Part of a small language model's weights.
Size: 10 layers, width 160, 3.42M parameters.
Architecture: biases, tied embeddings.
Each number is 128 + 32 x the weight over its row's rms, rounded and kept within 0 to 255. Layers, rows and columns count from 0. The size above them is the row's rms in percent of the matrix's.

# layer 5 MLP up, 640x160, rms 0.0825, rows 185-201, columns 80-119
size [ 99  91 100  94  80 105  90  95  88  94 103  95  95 108  96 103  99]
[[ 85 151 165  88 145 106 105 129 105 170 107 143 182 129 141 158 146  76 164 119  97 188 117 126 153 169 139 115  73 123  80  76 135  90 122 144 145 188 145 126]
 [148 173 172 138 129 151 197  95 167 183 138 142 122 101 129 125 123 120 168 139 104  78 126 110 143  97  62  87  92 116 102 167  99 113 127 112 144 151 132 179]
 [ 66  71 113 126 113 116  93 148 128 165 194 112 160 134  74 149 121 167 147  76 122  37 114 143 133 151 138  93  84 169  96 100 126 120 109 130 103 112 185 199]
 [ 95 104 211 153 132 110 139 202 112 145 160 103  80 115 142 128 117  84 121 107 143 141 131 171  66 137 181 101  87 127 159 115 107 136 150 111  63 166 134  86]
 [134 115 168 136 139 128 176 190  97 128 176 129 147 196 143 118 128 132 117 125 112  87 145 107 121 167  75 113 135 146 154 114 142 143 120  97 146 113  70 168]
 [152 158 219 110 109 102 155 182 122 205 124 152 173 120 108 155 132 156 134 128 127 137 152 118 108  91 168 157 130 126 150 114 142 134 122 102  83 101 113 123]
 [ 99 118 111 139 130 133 104 107 166  76 158 145 109 124 154  82  59 170  83 135 154 146 127 149 140 134  45 100 160 103 147 142 204 169 140 169  91 135 142 110]
 [128 111 151  88  97 134  84 157 106 170 145 111 189 120 180 168 139 148 100 159  78  79 140 121 102 161 127  95 105  71 126  94 202 158 124 137 122 125 104 161]
 [127 129 167 168 106 128 134 118 107 105 126 119 161 110 127  60 122 105 135 170 112 141 155 149 101  95 145  80 143  83 108 146 152 140 136  64 158 119  78 127]
 [162 201 210  98 127  87 159 151 102 187 159 109 115 103 120 114 138 146 130 122 159 150 128 113 102 113 168 140  54 135  82  61 127 131 139 116 165  91 188  59]
 [164 116 139 188 100 164  83  90 117 155 159 127 121  97 205 118 122 132 141 123 133  94 114 121 105 115  96 108  84 124  85 126 183 104 123 164  57 117 139 176]
 [148  87 144 122 143 137 127 144 106 129 158 114 131 133  54 119 143 153 120 216 111 149  50 166 133 104 124 157 150 195 158 129 146  77  66  77 141 144 176  70]
 [135 147  99 147 139 147 152 145 194  82  71 173 128 125  60 135 140 139 167  65 142  98 175 140 122 124 141 125 110 108 140 144 157 107  89 255 144 121 163 144]
 [ 90  99 152  72 147 115  77 165 158 117 143  83 142 158  74 151 127  93 128 111 127 116 150 133 125 130 152 108 108 131 134 199 136 158 157 124 169 182 165 118]
 [ 93 124 106 180 102  95  73 151 156 132 114  61 128 134 158  86  43  69 119 106 140 166 122 102 145 130 169 145 155 124 129  97  63 125 127  99 153 104 142 128]
 [205 109 132 128 107 145 100 126 102 169 139 134 145 104 134 176  89 146 147 108 117 138 115 145  98 153  95 152 123 102 158 162 110 142 151 102 130 124 122 107]
 [ 87 136 137 147  98 117 101 122 180 124  94 224 114 109 123 112 133 120 182  80  97 165 122  42  89 165 180 105 169  97  94 135 143 149 123 136 130  72  95 188]]
# layer 5 MLP down (transposed), 640x160, rms 0.0809, rows 185-200, columns 80-119
size [ 96  84 101 101  78 100  84  95  76  93 105 101  85  92  91 107]
[[152 150 129 184  78 121 163 121 132 136  87 146 136 103 114 164 163 128 158  88 128 153 121 137 119 194  95  73 102 153 167 141 123 170 158 172 141 107  62 120]
 [148 161 181 100 108 170 121 149  62 154 132 127 111 128 169 172 160 171  65 134 150 139 127 132 112 107 120 147 124 162 158 106 177 171 130 108 113 149 125 117]
 [134 155 142 106 132 182  56 211 161 171 107 118 130 151 163 105 168 119  51 137 134 165 160 124 140 174 129 192 113 164 102  94  93 177  93 140 104 170 121 127]
 [134 117 141 191 123 129 177 121 115  89 102  98 131 122 166 106 107 140 108 170 109 173 150 124  87 166 142  99 142 145 130  98  86 203 197 155 153 109 154 120]
 [ 62 157 125  35 136 101 161 101 107 104 169 149  97  60 128 154 151 173 106  49 130 155  90 141 145  92 156 169 110 107 121 131 132 156 147 147 125  99 135 155]
 [147  73  89 170 128 138 145 106  95  90 159 146  88  74 157  81 154 162 141 116 120 100 126 100 162 142 154 117 157 133 177 186 149 130 190 143 146 108 133 126]
 [123 140 171 160 103 143 213 157  73 128 213  76  84 106 132  91 153 164 158 170 165  88 118 174 106 123 174 132  79 160  81 120  93 113 107 120 162  78 186 119]
 [162 121 136 139 113  54  99  82  27 176 162 144 112 129  94 120 101 183 147 192 128 128 177 119 177 142  64 118 156 153 110 117 118 154 165 129 162  97 131 166]
 [ 37 112  70 188 144 100 126 115 141 113 139 127 118 160 130  89  89 134 107 149 161 181  97 144 125 129 140 118 131 102 112 201 129 147 164 118 171 134 134 119]
 [102  21  94 171 146 123 154  93 121 119 186  63 133 154 103 134 192 141  84 118  98 137 125 139 115 164 141 120  68 135 129  75  99 105 117 123 123 121 137 136]
 [ 96 116 105 122  77 135 125 181 177 171 223 103  93  97 150 136  91 124 147 141 130  84 163 166  99 145 149 157  99 121 183  97  96  52 131 104 187 101 147 119]
 [168 175 117 117 119 152 122  94 118 159 151 100 146 120 122 101 116 175 162 124 133 131 169 122 133 107 175 102  94 122 148 132 114 191 149  84 135  77 105 179]
 [116 180 127 133 140  89 141 105 164 181 136 155 151 207 109  49 175 150 131  80 167 173  83 138 168 178 194 134  95 121 116 155 105 132 111 161  99 117  85 100]
 [109 126 144 162 106 139 134 173 147 146  84 115 227 154 146 101 164 121  80 113 120 162  88 143  88 130 130 139 149 148 116 123 136  57  92 160  67 132  91 181]
 [119 138  98 121 171 120 150 184 125 188 133 136 101 168 123 169 224  59  66 117 136 142 146 147 112 186 136 110 152 151 100  85 129 147 107 163 147 118 109 173]
 [149 110  96  99 148 157  97 158 135 109 100 119 160 133 122 106 169 181 160 135 101 182 130 124 108 142 120 142 137 116 157 184  90 165 163  67 163 185  87 132]]